python train.py --intermediate_size=128 --norm_eps=1e-05 --rope_fraction=0.25 --beta2=0.99 --schedule="wsd" --z_loss=0.0001
Each number is 500 + 40 x the weight over its row's rms, rounded and kept within 0 to 999. Layers, rows and columns count from 0. Numbers have three digits each. The size before them is the row's rms in percent of the matrix's.

# layer 5 attention query, 32x64, rms 0.172, rows 0-31, columns 0-63
095:447501407384447472508508558440522484499464546512512493506529499431556534499497511469447455529482493512534572564485550528438468491548571562525496576513495501489473477442494493537494482520526468
072:480467476529455472541550485582417531519476459536515485484471475573496547560519485470507527435523500479489556465439483509502549474487543409550472534461494479496420435550496437500460440532469506
114:507540492524562568490477590470576507496575479547486497479506582499473456507435535506472517574509530569434549576494473472558482469526502512512448465495479496482545512486543558468578479516507482
106:549485489454482465553530430528445433517425507438549526539463473503541537483583500538482433469461510450565473490506487497478523512448478490478547574575487505492487522469445451514455504439549539
160:514487493435443431544513438557456494505421533442532491547515480513551549464582475522518491481466508412586460446532534528487527517474487490508537538503504508535470516501475457556424529464547543
107:502509504554565574470484561457571498517590452549491546467487532506450446526440500503476521523531504581446498557480448448533450443531551496499484480523508497423504482512508518453591489503482486
093:464460548438518450537530511519538513514493472537491510469598479479552518504501490441498506480449560526474509444494447551487553484557495521520431516494476455486564441573541590492441543485453447
091:575521482515504500538431484450577567522449432530491546443482487486487461491437482537524475539463537463499564513507522498508511455474486483531490509487430456465410527505592488463488476537560573
098:487451469485470489525479486488497391486438508539493516454499487476481477561556534531510443545407522453428485524483556521474515441470473491553545557564479535465500505593504511550472569498480480
105:448533506389488510539487562448488523522493475532501499477446520472528488494508548489497554551495516499427508484473459458560495553478476590400513488572515470493564502477498530560546485512554432
094:513441507543531565538482512557527493388452464521457556497437490447473475578483496507479529441492515529510471513496477458585469536504578473564490432466470499499522460514570460542469498490517467
099:513522510486509499509549431422453513499543427518483479470439419511541475520539479487540383443527486511537442532537535526470540519478518493521513438550537436431481480538476474455506489537433477
089:512496410546494481392493493424540483505502498525445437500520457512553555510470463464446484475552531486537553453536552501483472478541451521466532517507507440476568474521596506475554473470492539
084:528523528512537518420479461551479486521510466514510473535448493428572547530476521474529396537522438503467483527482478530482577521534538514524523513535531497565524540523473525560420542593527462
100:506447518494497590469569485414534425421502461481527499425530450512483505452537433459540486467485485469532470488532503447539533453526548488475443535528507470479462455504502515510495505481615511
107:470557453501458530463509558485417508504493497499495579498509516466530500518498566472495534389467545524461556569470554474462516492500514517540503508385470545451550549493482530505541452510466548
095:503482532564539548494536578541511485501521522485483559508433535425492517425474532562503477494456480495447546572460536499591471512429429457486478503523491492497471460507532511414523549473451488
097:494499515455480483523472531570496497499553475536472515471492539443488524510533438545471500506554486496463536525481434459520465472480517412561443633471582525482516493515562455446468455554500484
095:483492467528552569416463551514534494455486471564465511558485475527525407502511469541544493479502419437482572423543490530536443486502495433476495433447469542489482484473537526462499521521466476
097:516489503472498460515506515491424506495482550450518476478479543518539464505490529523539483521506509480468494505506459402565483483476561504497444393438536403544578594470521547482562517504538502
088:572397499528503545521483506449462527542422491547491508465443459497426460518527448499510510446466459490530430498483479541419480514520526545429484560469541484538542455532505459461512553534475477
091:521388540536465520538474477593461509533515486463520526511474553515525496550475546510556461515512502425485505510515483445437550451508496531543436495474452421506442446560486540481535485552500454
097:533502484437457512510493568516490473474491478532462464462485534552599493565436489485468504608522465507487529608521487576509474480524492524480507442550524518493460551522552468438494536464452487
091:505467521499534494539524455493519492566524535459526557557466555502602452444503459512489576467516497592462484497471506411471480526515561507478576529445527486476443544493500485487517494504589478
095:438497482504495526531534511491569585517471487503499491425521520464543514433416471517528477453496469525452445497505484556404472470491547506468551497535563478491482455486431562534558560541528530
100:486492519504540533482511469538476545541496480507454488509450618484466495521517446413509465531496567542499497528453528505564510457484438518450418452485498568457574493547467534472448532497564472
109:567540492444434472564500450526515442519450507486462495431476412549482533525570466469499556410532482531465543482507465498437516550461462492529478522446517521483460473480418490505505539544532505
097:475405462360545415485493450511526497439440585520506471491503512527500489431475519471489568484569504467514509565460477483478505484515483500515462549483510504476491509560468464549508527485543500
094:476494487498541560463543486498442458486479447516485553471450500521454528516500447461539474569473523502497483459510554584492494510486451509582570475463564473566467446536548534471559436469434531
106:572433539511484517488477538493570461453508458461504481469455554488527470510526424495475521456445509504558594510403546541429503458471471520501489562501508463489541532505478471559506527517451432
100:450488534512533434473572533525537498530443534559472513458484516460538462558532470502578494552508499527489547485515483492517548632483528546493462500436491539480456470574504467554468503559464526
103:467491529505558399490462533508511503456537449466439510459534577527531470519550490477520526522569508500409430523497506524483558415487522540482568537517524497535554418496523499450501508514478552
# layer 5 attention key, 32x64, rms 0.225, rows 0-31, columns 0-63
057:573482511465546518470504512484521534469443526560462564590509576484480517629484478474526448538521489467508547550494481502558451481537546467513416517468486480474482528521517481555521434520516480
076:538453508432546568413448536449562492520493470490422480528501548511484439496444461489489431495486552535561545492459564493506437497509576518470472427464476512498541502508428501483509464492526500
075:514611479505539500469449464521478526511424442473561436466476458509483486439489503514446469503523491483505501429505482577512459435457491404505476458502531473566511462484525528457479567542542512
127:510536550564456468485521448529480526521423421491534481527471417532520507484485493564534496512606478490480481490449433501467555464526446454519475492569514484546541435534518477444541563489506492
183:509472462503548509486493580474570427488544523577514548469513560446499497543488550497449460506462466562482485541526460443500443483450549492463551503477485539400437509532468526476533485462464448
299:488468463518542505479508579478572426512557523578517528473540525466491503541501560488450465516467473567480493549529435440494461486454544510451532514505503537397467514537460531472540494457448440
077:416490579464471485492486552488489513544562511533537501434508485476460493524481502558439500448489477494516428430522462412421540522509522503538514494537565527456486508541503499549532504494390510
078:509507484509586570539458409499427467593494532477525549510476485548481484480572510497532500430566585527490488446504511504540506494501544440493504489475485445463564515435533482509440495510491471
079:499432518470491455592506475546428520488481488492514567467481440440527483522545557483459556569520492429485414476563478521502499519482426493519470538488528537486541528511531494558499452522540575
085:500567458489506480490505577535536481482546505540555574421538544435470554542469575513534499559510484490446508586457472471528514525496534576511492459481519527519511495507527580509453554448509538
075:508452507523430468492502478571539466482480493510498532491399555477535442518568457524477564498475461502487510491472558438489551452482531449493482542492522455508525516466611491485514420501431552
085:548557485470447590504518443513543555496501499463621435561441458459464480469538488517484447520491543494532447527524558519501456510468494491481509465501463504586469499459524510517558492533467559
076:503538439492547536394474511543500520575491562473495463472530539478505495577471482491469508513493556507537527471502483560497503461447486481552511474586421523464511551596536561529507530470460489
071:511521499448444536485486542578561454566498540568560506467456440479450576519433573483450443551475466465497503504516500466533491519513552489473506475502464529429494530528428504469513446543524462
078:493511502514475486548485406470562555506502425497509515477490443454474498440510485451487506501540455493473572430512427509511473602498526478578532544593506496555502507465532491523473540434510486
089:495479479476495569501537544498466476522510476535465529446521526491586525531549526554496541533517471547502560532497578501460381518542503518467522521495407521460416428528507506542550486480456517
081:506510501530560516463582487473540444482507513521462525483482608474513523519512599432529545478532468518458445487471517471416476519481457490486481498445515573447509462481484409508570509481499464
080:574550488576499547506439546472486496492437395539494503491428503514513513493481457412485523446467473463569459455471498475464492479491421517543519492408547490541545470459500513503490507529507528
071:535527500533450581474531470537527525524533477501477596481488510542530452511484551524539524434528536414487476513496500559460550513527440515508581548521481497493416542489513455429515468501431449
082:480521533522439496543508499551530504530501608550475469511531479442553498508534480462511548412521454540446541570427456512554496558508499518501468484461489464464477436534478545483529553544424519
076:474490477531507527493500486463517560545582488503508492482520474401537487445500506470519489520450502479518491466481483580538518447477582495466421498448560536479527577528543559477598519438534494
076:552448528505428485581584446522493484563538496551545465479457502467462527427512465517550496438540527478547548485531508452468505426487462542462430558506502495489553456515503461535491515552493540
078:465481479444579487454490517528533514518463483475464502559565437449476514454496569566529483457556501452520435499460562471530553534500433476478518554540504449485519527515447605487534512541507517
088:486528465587479522573521514493474521498440432462523446555483508483495445530524439512505471438495534466454530484467525522459468514563525449512468486447489413520541479496545488475467569493616479
076:431525449525519570474537473528480542449538511535522414462505511571463496494493466493494503495509465468444446472540487542464511511544529536432442491542474480503575474426464523580495555456561452
075:473457492438476494478461506480543473528447403568586491466534585519465526430533506472527564468455512488512482522462480509466569491474534460535520453474522561440499411496467508489452489519514540
085:493522498493491531505499563454561504467517531516476521400519460574508469492551530533422477501477476519599460430476512436590455451478507467467525454485473467447478487480488490488502545417511543
085:492453519582455538514511515521469492466454536485486496462544439490503450515495499516533535475496560477539521491550491487546529515597513499624484547481521515562555459529504522618496476501558535
080:528513496519523541466509419545482522509564538516513559509451577434531606461523450518497457546532478482530455489540554540541493456530461463562583513572481540452498523500480518445520515479478479
085:468558491478549500419521511487547429513526436502517443466538503455497471504491579466466467473438471422543544507531508549522496455451544454501467539506488467443552496529476402528485496512477580
086:529443495511448442481506483466513502537496493487571533458463569453525490578450551570431450525505566517533430455471472446519565534568508519487565510481460501431514471476475470530488514484445479
078:438489501580491518469454528580480520436598435513551431514503510456485537486464502491529576470528496562514505431516455510478501495481423496417545509479493528504536529544463551534450525507491523
# layer 5 attention value, 32x64, rms 0.182, rows 0-31, columns 0-63
114:530445443437524537505510451523609574478513482485520580481440499500486436492522526478523497560493485434467486515509477457509592487518446487475538490484501441485535477488576421533529440502485512
076:509461565510602541482546518514517491573452521462492528527490460486481456575480524424559573508481490461534468502530520494526495539412471520418514503546515509490547529503528544536504431511431541
096:523543421544533539624468476500501521508452551481480524479522465429492524523535496420526480508476468432544456426543491556505534562485531493457561509458481499522494528485509451587510502458499476
096:535421445528470548524472479438501501532430465492441506490490527517506515577539527515506523498452503452556451509435460432512527505576519463443485459531437514539550441447495474488591480487456511
114:438518516471581455517488520518516466467522485528497518552468490462537464544522517475508440568496449479509568465535537519575493416486614543486513483517489437532512500470517540553436548437496542
095:513539457448465489483485402474498518499493505517488510506555529537571463517579479504434577538499483465562487519471501461471393495559519403497503532461512516487562494476546429491526501484479548
098:505486513508487411465438504446472473479528477565537508524491471594508500554496576569573497473546515489369535440533514459521507498489495491470566514511520485527521530494546455513534504432523493
109:544483518463498534462553496602485549508529504470499517521456460490541446451446502484399446551553490525508479465584519494523490497478463500470511559551474443495446493527483496603512531439545480
076:495495442461438455477539430488496435483520516460499516518537505529496605505488511467564473537535516487518531525532488555457468449456529509427573540491520552501524414435501464412452503480512478
098:537458531485503469482521501527459439499489388525493485466486438456484549541572552528519570568438496506527465436502447512490514458478451513462494599488493452461439491477473509504519525550478564
098:549568446522473475509471526493466517501539527485447399454514531538485583525449544524493460542489554444429456528487504412486511497578476456513505541546522548452514514506571474445468497522501516
102:508492532579593518566483514457438463514452549509503570541507508545545539539494477456484532484490447542543449543460500526560450513474489581594501459460545445465485464493452474476498497513514508
123:458544509491512478562489563484433472555547468492475517468562482462478545538504533468450506415528552495535488499448530502626507500451483555475487494433532439492558447516424500517524477529510507
101:514498539504516542584566541522500516575482403483473506434500518516532492488524474452480551512507498562539574515499471483484518618442469484528435473487508505543477488490459450539444484515478423
093:585482552538550462485535493589507424530465519519559509516525472543531451555460466480543537363485422459468485508441519495528512478499466473481502519501503514471543517500512451485500426519485472
114:572561529515478467489486429448518558501485491524543502561548447541551538495531455473538482509573477482428541498466445463456524549527563443456465503571481528435538545501539503467518540514450519
116:468420562456483538467501511559516545535502527478490433450529592497420530484495487544432450489500479545487518555407535484489525473525498554542542517475584479514518544486501479457487506469425499
109:415522562500556499543512503491494464501458541503550516553471473443470585564454533467516516506535536528397434534563506515569480504439521506501463536469508444482537538515464451481442504546512481
109:509530442456458446454465560523503448601526508545489452463525470468521517454469514499469512476497487591523576493456549478485462534391519481528514490454502544572524439459454518510518532480508521
096:513510505567449484552511515457533508550491573530435450446513508489524488437505471543485423510523470466554496536537475509513442543408453580486415466429487519526516544475479494434502522463483482
089:525532427454435527547433481499482548485459528566530467489503508517556547465548556489557489522471527435569510505563519471475540458532529481469550538562447551495508440520500448455491498430512553
104:576471483546453463523478469525542586544524560472441596488525488456502547581482486426509557489509513453560475481498501485433531517489478502506468519483464551560520546500487493437485436446480483
095:504515473580435454445498471534526480517558527559451489568489491405518439492480474516519515474497564488500538517504497488507494464438491576452473458550569467464475537512498443527501604453499474
103:493496470523561433586497536596594495556513487434506555591529470481515514482523452456491481472478500541508475540532487469491498496494432548441443537493516530564495523490473535552444524460496481
105:514501471555517480465452511493490497520556540478536490568480521420469450504462516586499465457432475484510561520494449424484527531545538532524557569567431483545553552490555532473448480521508476
094:509539445494568452548588489474490475485418493507465460506489466522491448540471468445478514475463515529527501523551527575523464460488579573515547498542422513520510551465548495573462475469453460
080:467515528546410468538493542528494409372521490497462480503510431557533490550506458533489500516452496523435497533487472468553491493464541509546490531440571499539553488459548533527532466476499543
102:490527509547526544555410497488496473545511476508536459508547463511513510512438462532511518500471496481519424470541544468460541573602475566460530460541445437432526583513501500439479472516522490
098:488554492507451496469506486457482523539528492475476462531467520580555596524484477510482492436487477522420479499464454444507457555478519557489521463455469538517444479529506514544530612598494464
096:490478484511548593470515481497564517488465523410481539465437514522530416484532507476466511571512512535558524458503516476390534448486540537472461510536469564530517584459508469527488475459497475
102:465477521548564477520508518431482478490477549498422519505503480458513508397467473447542508483565527526491492552445538516519433563416529587488560551479479459514465431527498510494535466495506456
081:491413428486475490462466521575487526616520512465488490481509479515483501525536529531467462535470537490567397478488570496498439520484518535486444521499516484534531480435481495479527533567421463
# layer 5 attention output (transposed), 32x64, rms 0.295, rows 0-31, columns 0-63
109:562472513438447439567541526458465470542491594462472480451522528526494431481513504507420507482459473552537547466479528429468536518523497506568457489535537513488546544466483499488451571551547506
079:464520471501480451468491510553482500449505505495511539537518576508487523512563472497527561519450539513531596473506553475475532531449458582541514488514526472460554537557451558605529536581491500
100:538417564387491455511549563531482519448532520514527444542524463544524514521526440494449516550499551498508495562501491461475497511436537485471546463493397519489521532502451504510479513554434514
096:571473537473444485579514452529479510523414495429507508523538516436462459522619520475569465495497550442535537486504568508560505514433516504489549461467517507498525532471485486464462547528510521
099:563526456482517484454538505443552500561429484508514539489502555456563529503535453518457441535383451488544492543542424566445535521527443495532490510501441515470499515504498560502514534509479546
088:573456480531485538485446491493442550455492504485497460524504439460429521515455518506528462484572410513539548417451489485493485488501496454463483479501409487570515508479516449542436563517551461
102:542520460526521514519587498469400492536442446522489490564385531441475487506511443535492418535509488474500460467457493510456494506519550464573527529481555515463492464512496463511499458577480483
106:570494428514505457520493550466580499557512556446502453489529527513529542506483489545509527520513527538440494518494464488451432468484509552513490512487484466480534532399418532583541454448547554
090:527493505481576470513435532538429589538531484537505532504431483486500493547476535488477482540502568487558434528456513496508520524479497540494470494493474512618496511418533595545509524549532487
097:537523488507502468484517411512502531564448473501516446587474537567515481538495504505533508544428505521424557561458490507454519512420435487450543438539560465557507510507469448515535546511523493
106:449446521580470496537470541506459536558542491488430537563475474488504442505491438425459508524539461459533485507457495479469508457439551402447513579547515452521507508565454507515498476508514474
105:496538522547483452415512547485494475456470482472521529496451490466587486543485547556530504456588531446522549490490541450485485483529445486483456446464478559508459532578503487430535514456417503
106:494555420494505510450512501503506534502550531434505548560535507523480522544556528475487472527504543577486535515530576510505549515476500499456491464366425561492490481514456509438536478437460490
105:476511496555487506481497455508490494459528597540545529479561535587436466465546579542507584509546575482502530515444521522471516481533495526474539489499510602443481467444531500541524548497491517
095:494487507461416531504521460463443389478487465478471555528454452572465531534522497453574521528512513526532517442491528439440514538577485496588477487502493445529441454537508513516515465467492517
105:532434470563458461549499413596491513509460491492527493518455429499519544486500492526479457500522496513548511477462415511477481520488530494568516529488481481527453512498573447483454463623554501
118:484554494487468542538481532521570464468502483498500540426457495535482423524546465498539550453557468517490487427471465574554475498553508476403488493489504495558541440486478606453496509480521478
107:413539452498498447433557540519450489464494449527501572541466615492515537558498522504531515525525487520515496583441492452483476550483470490480543525544486498400467502476509516479505445508480447
109:446579458454556564502478442477468570511523476485484477586533482517486506430483519486477491529522541500507466455467534551578476427528405544472517485505507518533517527438543523446550471525521543
092:425511520476550504456413571595571522518559537458524439527461508486482482503550500425489538503531539427497465498404507501503538527507524448495524472479503520484547519465534530492422485473523496
104:576502565524446451540442508511449506510515506478473496553484480435514519488591466460459477617473474534457443529465486505541519531398525541492546469533458504569527496517505495515471507530540472
101:514495546515417471534510549534420571470466483459516471531527509517528528450505532452467574519554549488460485502509614512530508545457461513473475570483518558506544434490479489572434517495516505
099:484552469399541481508481478478454585522526506488564533518442527473514512497502452591479530456496505489425585493482545547483477474493557470572489530460542464497470474443483491493465513523506591
097:467542495463465507409459546478504528472500511501474467457586497547563494526493546443501572483461569451526482539465508537471491535497575521481469545477491441516516535397539506528507500551476421
101:490479450439455543534595486437520505474578482443501554488481478478553448476538487494481441469506499461539478472590452524454428513470513509517518573593519472548521472488517477534470542489517460
097:543502480423496491421502515539562452552538488565493497471507518539483578467565520497477473548557482498555488559546455499494502567462485512472507523491508421507486545496495527584529535544408545
091:572482544491513521434539475482512522586529501579518518513476417502478449574488391474514493524479522485510531482488525504454555521544490552466485567519512520422460543501532482483457517418535482
098:449414520527456531488530526589497502424509520480401436543464534484561486552609509497507460466530490476488498477499439463470505473453511489524498551518488493499512473541473512442514544476424546
090:537514467502552575496529479532535545544511467493453585537540528495518467518466414557532541462518516556525461421457497474538407503439508430568510502451505517452440499470556482514498500496515524
102:547504499416477421485437468503514510443504591496459431466551585500435500475493462496540524442534521416472490505528477493491535511535501515471415537527487478536500531505541545564498518511562471
104:439635482470483477520496563505536514513544465503465529534527449436486531545511506493476496505529576466472551497536476505478458516541461494518440467501488548449443561420503521453493471510411522
096:533451513471435548515493515515528537476530578470460489578561543458494522496436461434522534535502560523500513461520480536529500542445480490414558455479521443493574505443483561475452554464514517
# layer 5 MLP up, 128x64, rms 0.235, rows 0-42, columns 0-63
105:564459441587488511578509472486561513499442456539560513461483508562466389552513491502473489515528467517523531567408478483474465533525511486507484495453528467506471547518526505470514491584463532
105:506448510498456449528564485478525487482476538569568448568434525445441446391455510563572528457540517548484460457445519526488496525491490468503531467516508496489464511554459487523538490477485438
104:482513495579476522603441474488490525563477480569510470512500500558535549504447486455395501417540484499472479505580510497559450430456495556541501491457503516463511481510467547499514505477446491
117:506488567511498470538500470526533483564489574542477436510486466477504450417550495572470512515422475532517562518504507498500432483516507482541511541474501509472444495525541541488601426548473415
120:550476553505391492523506484525506459550556498544522530457503532507460501519507516480458527525447493455538473536394515557484514467519466426489530496496516554516494527528546600430579483507456475
096:516484465564520516417423485585501500555487472526513484468531524424431455462490540469504484583517573537497494492515531497428521537601488420471505480513534478440451479527498478497476515514520500
105:483442493538489455456483599534546582476511470523584516502551440513527442541516508451410500425528478503470504478505477501492449453500506517508472472453555566503541565529454458544490497545508528
119:442435529446540545507552462548521552434427529569521496432453572471439480506477505555540499524532478531469535511458436495555534514475478459490474499551566512471476497519537519473475505476525414
108:516489510556515445441535494396487501474470426532516475512498434554522515500503487566574539505564559536467421562499500487490488487488522556431545464488499471504525539519491473403538483448496522
092:529401466567462533533515491457487534489484488509563528535508481493437356562522542474576520493503499447506432449540495490477534446487514477536451523525525464455485548496485490490501480536454458
110:454513451442501567464519450528490526498474520522460445508462524516486444532502505465498405420451474594495570515552491527478497429458504463477513537532510555502461475519499461473500495588502419
108:476501484581526501486501500469550532474496444477487500590495498534440433487450567410464511462455509505564506476447473448482520487514550506491446506568444478544460535560502405493438503488499495
076:541515506482442484449542510542495535485502587535585522546513577514483527475440506541503541453403492516422468443473501539506474533490490427478524505488497468467494476477480488416517450410482485
100:555446527544444517463520511490634489482483500506527505519475397471525431488545525535479529561425484448443478476525530504560505503529521510463494453503500415488483475559507485491519438534479470
095:523396495532469485576471478464491485485555509495544476468551481467427465457484481566518517484478493488488489530521479480530523532507539468534533437555540418420530463510539554528606541489499450
099:499484489507498545487483509470542553500418566542440518456550509543471480529602470480484509534509445619498468412551500508491448459518489519480486558551482463462454484508489506531467544556504453
088:486468452470524503442575521453561474496556509478519465433481537501543593491443528533510472493484484520530450520501535530474436407508485456582542502453455463515505564474553493515512542471464566
103:527514545474460462533481493441535483472416474560528587523475443497513492445533492391513484502470497555479551499487495514493542545532514535444480516542475521489426458507488471499598499569435523
108:506569476501469548450497557490487402534540465431500468445406508520563516469569441478473488485488528478575532516501512494464488528556426542452495550500492521531505552456450526513480468465545531
116:546475520510524517483515447528529522497508528501515516496388477562461477508542493540540469531441442567519512581550502517489480446525495529558508515496522493484397498530488532547439486455508383
099:570465480520482465432491423469403450515538522535467442519490514451489507524539514504511502514512523491515507569501415524556527472503522459493481560448564496479486516479469608429567522487465495
077:436473377460460525541578511517506493535459518495573521490452521500549536524494533480439498501454458489531528555491446529446530517548509484438518527490579538461466485444490517540527433529454468
101:512501471546503489503481496495483558511541509499590484516478493461415416441464584513562457486486467498502501511543443480502484539501466541458541517525489463500403394541543447465530489557519492
082:462517522524510500583481495513520492487552478440515551529499511497438543563509532543478497541479462450423482442543498418542404491494503573507427479512485426558463521580502484479502522545491476
088:534450460517577527481552432575481497474456501493532482432527485442509478508460557529433489478468512531455510463553506441483495495551427518535595500444542547476524520528522556533488480533545444
119:532443488583530552521516440515503500446565420512486544498523501492480509528583519591496474503499515469492529615494465500496524501469477532473545488553515477518460457505534458461464490518536394
094:475527543518551496554451493490555559472488530595473509451516468480501467568468569602557474527518465510481533477504497540524501411478440514528469525500474448564482458547450496504440498515483445
088:529499530429503583526462420490506424480501479513473522464505452433503532474525472481487483597505488497586448588474479504522492538561458563502472540488438566473525538501536538543493490473473485
143:537492571483487561446443526483506480466542510551422507504501521454526490513459484522514528443401466506490526548472512530519520487397543479541562474536414563489501521507508457512432562452495511
096:530508537506520456539505483540450465515515437534453534459491523507493494507514590502475491517496442447451532507532571496448476468449584604558509532484521516553521397496503509484528469453463437
114:505493493502502569422441507511478519539396486589548540446479468503545445475495465500447533554498466489493447480462546554492510524499519536481528438507513559487424513518483479444569557495497438
131:462532551549441598514431465505509522492498501612517506511545486513456494479523424486478501451400453492476482500574478532512497507472542482474519515537521551409493438490494466469548518536505475
091:431497507489508436487451563503575513491487566543451490497466538567518489497443486469461529432494466531460531526519548474519510431548501545507556451548473544439516535470521461460403549502536539
102:581526468560478481494514504553474531492531481529550522477543510556451536481449550538551489564512476483447500508491474364510508506544457462521533427527472451519471514456585518433492535512505477
107:503553462512451459532434471525508500465562487564528491561507469527528494564452510424517570442484430491502450451471450527485476517482578507515487446537528530558461422495515486546530551469440506
080:492559398540487530477527487531491535480497467486543574535548498486455508597492569496525455528416503453491472497570506500482486514494462462478528494487433502480451541522508583570567552479519502
078:497502511471482503477497551484477504514453496454439523540512394449528521549536503511467413502481456581507521592504520517564553553454466454492505498480499491551469585523538451460563503454496453
110:513537448450539573546462479490519470402523521519488526507530464503485556534426512501492507507540464533568459527441477441479548482429499469531548468449532461499521430529512573455505534488549567
085:511502471465484498478483546440519419488535479543509500588452497489465434521467463472464532459461461474532389509494538541494434554485522547456497516558461538516574444528538534488458489434522467
108:589555530535447547546495550478559530440462536531503558463530452441445484501554469463515458529474456509516484551454467500489462497515532505465446499527504434464462498538465483543548519615488509
099:543539489473598509480520462534496474526498478481456549458540598512472395529495449448501522522595523542470468457563507506487440492474530509489479424577502474502546537514508526496525465505458476
083:438481495472441528458570539513472519563488513539469494559528525498480479519480568506537461442533457522525537525457486530534480445442453602455534465569486547452448507444544553499448524530501466
090:521496513533540540475468511425535407548514544476528562537543567503468525469539517521486474460515476473494427608437523485561503489469507536472581522515549494557474492461492430504542473522520544
# layer 5 MLP down (transposed), 128x64, rms 0.373, rows 0-42, columns 0-63
100:564492565515514436522433450426495522531542472482524472553504448529467488502498566502539553548468504483448494515509478446478523492500415478539456500519505514512603518523520548547561485585483564
107:505526470435483479426481487403526517489538512491442541464495448463476525530571513456515448461512407537516452524508539526512516487507498482597534449436519479523530460499449529561510423518463468
115:445546462488479477519610517501533458516493487467485518482591571511561506598423498522545528496522474475512535534452469566481512459442512448488460499482479491553459492508438543465451499461544522
128:490550491466462516503495503454494507461476535505505546541547598489458467537471516513453446566473460484436486463464525517575552500517522431439499550492436567544575455533456574456475510500526505
126:466493513526441556481517478420502506612555505552532486437462454462495457474545521435526549512445482495485492472477520527530464484459503509540554437521530517548524519571462476528488485561403513
092:554457545560447494494411467497473490537550479426445513536497473481464469457481502483465526520496550566427552438501504472507461478577528517522463531471534380504566480554503474504490510508476493
120:515478491481446524547540518508526470522515509554506526397484432503496521447548491475497514499517543507529537502510571520500434532439505556584504491491518571518412492450521393502503534528423481
132:491458484479567504480502500521489473449503521516471437523550609516474529485509480545479502444468546447522510458462481509607477528525515483493483474499519518496428504493620479487459551474574424
096:533527567474477428465534430537466522482524496475506505485517437495459435389524456456496502447542494467484495464406505499485525502526494493542467580527526554477566539535508437475527548561503485
096:500535512569497535481497501474458465475425542476519480537570444528493456519475466529484515520529473541455472424435638518516505529528456527555481521452552516508538439460477479493453492534535563
100:510528429477533473491521468440453490449465522466485528582517572413555515519486512560457500553561512422568487558541501426517549522504521466494463536441464520508444491488525518503468477492562516
121:512549450420470540516483533516508450510471503593466499538464535420523500488500452505460528504460521521515492528542504575543506511454599549457576494432499533446462519447506565524464520504447494
072:434500450472497454483498589451521449490493484507449491485480494457536501546538482467487461493585386527506478531489479423432481542471544526519508440511507465430500568488460549492508454509450449
106:499448484511487407480452520530425484454469481445509474560552492517475414499452473569507437549474513440477500462506567544534508492600525527543436511537476464460475546544482493504511525497479542
102:414517453544460566502533473518522503542464481577476531555504578441479555429448474445506540454569537518524526517550510493490526534485523465491512496476499505461516470475536548527568551583518548
100:518504506518477512531486419551430528494516494427521455465557540553454462429517489544534539505560533502520556454479500514540534478433540502556540464502582497530583504540492475536419511515452474
080:458479427533515446564529519479513449471489511558545514518497498503477484504488565481463445581514479535483484513479461412414477509488485517463461528483482503391428466532481530446527472483439434
109:476472558508492469465499498438447422472502434505519459491542484565465456517503462501516529494468493480539418480552569583515520501511496553461521460468560513554450441514504548477562498593453510
087:544446495552553516481484511491574458487590556612528518486567499524484508525437514504475490540500470579529488544520495457507512464487575484526551441481467540464469506591463500470538520500474472
135:490552551533481480551466449551512526421465492539568461451470600433533469507441468523509537535497553474556524554522468496506553524470473497503503549495440462467448546532506498457418528470537499
091:489479483448554474507458412418465501478471491430515541482503486482460484413490481481497485507528576414516558482458518469480496516446488482593465506478461563574505497523499494556423500535508474
084:505541500471498534398529551499451476471551483509451449533546507521469526444513520476458526392431483499519466537490556469511456566549491552551532517494469580490527562497491450518468550517501553
123:511488438475499484514509487443462558460443510481483486517611543443537500464509519459572505420547506484489398498496457507470508509509430523571556490526442478430538470479518488521559541521474502
089:477583465512553506515499569435597507483462517498501504444493516512599522516497440533499447531535530389520476473542457498518439506516506488429473496521449481486486477472506584506487470442494528
081:540484551495537445520420441534463502493552503471468565448537537519519451470521527489458503477496454530491517476515487554480448459463499597480495504499576468528582522495492460529485509426566410
112:437553525508484504547544455557443524494485432510510577447471511529471562478432470517528608541428546518490506501482534476582501503453513484444510532481496541508495491449503470557530561550467490
108:530497507536460491535519515480473499536554537511490466532501489547453512422507471436496501495543450475524469546544511464431461526556553487518488474485532554483507622600473501533561472595524522
070:466545461532508461560506475521455460511465537541498516466537469538501501552493516494472535527559464560462525461472371461527465497522451554429474543488490459410525459528497543453550492454453470
134:535493510487437560460492483503512533487517490481513484514524488508537523455465473562547522458477535427479454501533534582552468517544462519538483501546490489582506521435581449511465566480572605
092:443455519428557511485523449530442470538420534486488429512470486534524561458575484534541516485472523536547435457474424473543533573494481523505503469543450531476546474516424480538519474464511476
111:499471480500480512464516577576465567503428503538456495480481492473572481514418503504523504522483495426535550497485513509576504500526537525443482516544413473462426590496483500475499529533515585
112:488500575585486502454448448571525499522509507526513509506524489521476487507515507476505543468463569515530496464481477507443442523447447534522488491555558486533524441585583455453495525599451460
101:536580532522515565497481501469505533576515424473442472536524477452553520528454463515490508478484483456483499571500479453545576521425545466529483501481457532529474478574530479477598564540490500
100:488503507447517440444514484507425470506501537548477469464553471553531508511533447496520477440574456558550530472437535464517504559462575467535590504507494453483489503549478474482451447568529553
111:478548479488556574520524535454422434489507492477563473473494552472490553542484478582497469531503453493546513612517533433440557499517409471494530501561498458463478496521472477491473492523499467
097:478577487450519519511427572442531490555473520438492500499469475513473529470588473521478491477481482513461557496528536548520454560467420541496474430415469540500547454474497487577493526487485552
080:575496491575532479480508516579523480512549520579520484513462555570443485477494502479496538514549469485551523461469517410499541532534547474479465475537483453460521566566482504510562473538524411
118:497515478492532510452498553431463505555461524512498475480537535529416593502502523514530488559550499482506447574460509527544440468488473559552500416530543488529477454510491519542501486594493418
068:535458514480467501535595463592441481508442539514486493534518461513496561462517546462521566582492482565485497540497458479501549488500495489475531546420533464420464556526495519509548471546541457
110:556499467457499584428509524528547481542451538478472517462428572482563504515544483536454490488457505510474594533458442502480484497479549532438549464485445486485548534438462496526543464502549455
090:553536482508553552430468429483486503522485498436474550493491445524474523405519481487474503513433548495502520455483567555524507500446507543574536464511490501588534563472532448553504477541446532
087:522530442509509480548486414474386466496444486451541527535536574525477513455512494496509526507468562399510551472469439493533470510475432463529471491510473506522482573465549473519456517553535510
075:466544452547512440547533479531532487496501522569500569494486473508496478579479552501567510561547497589442570457481446448504548517541489507474464493480527450500479475528511557473576462454453455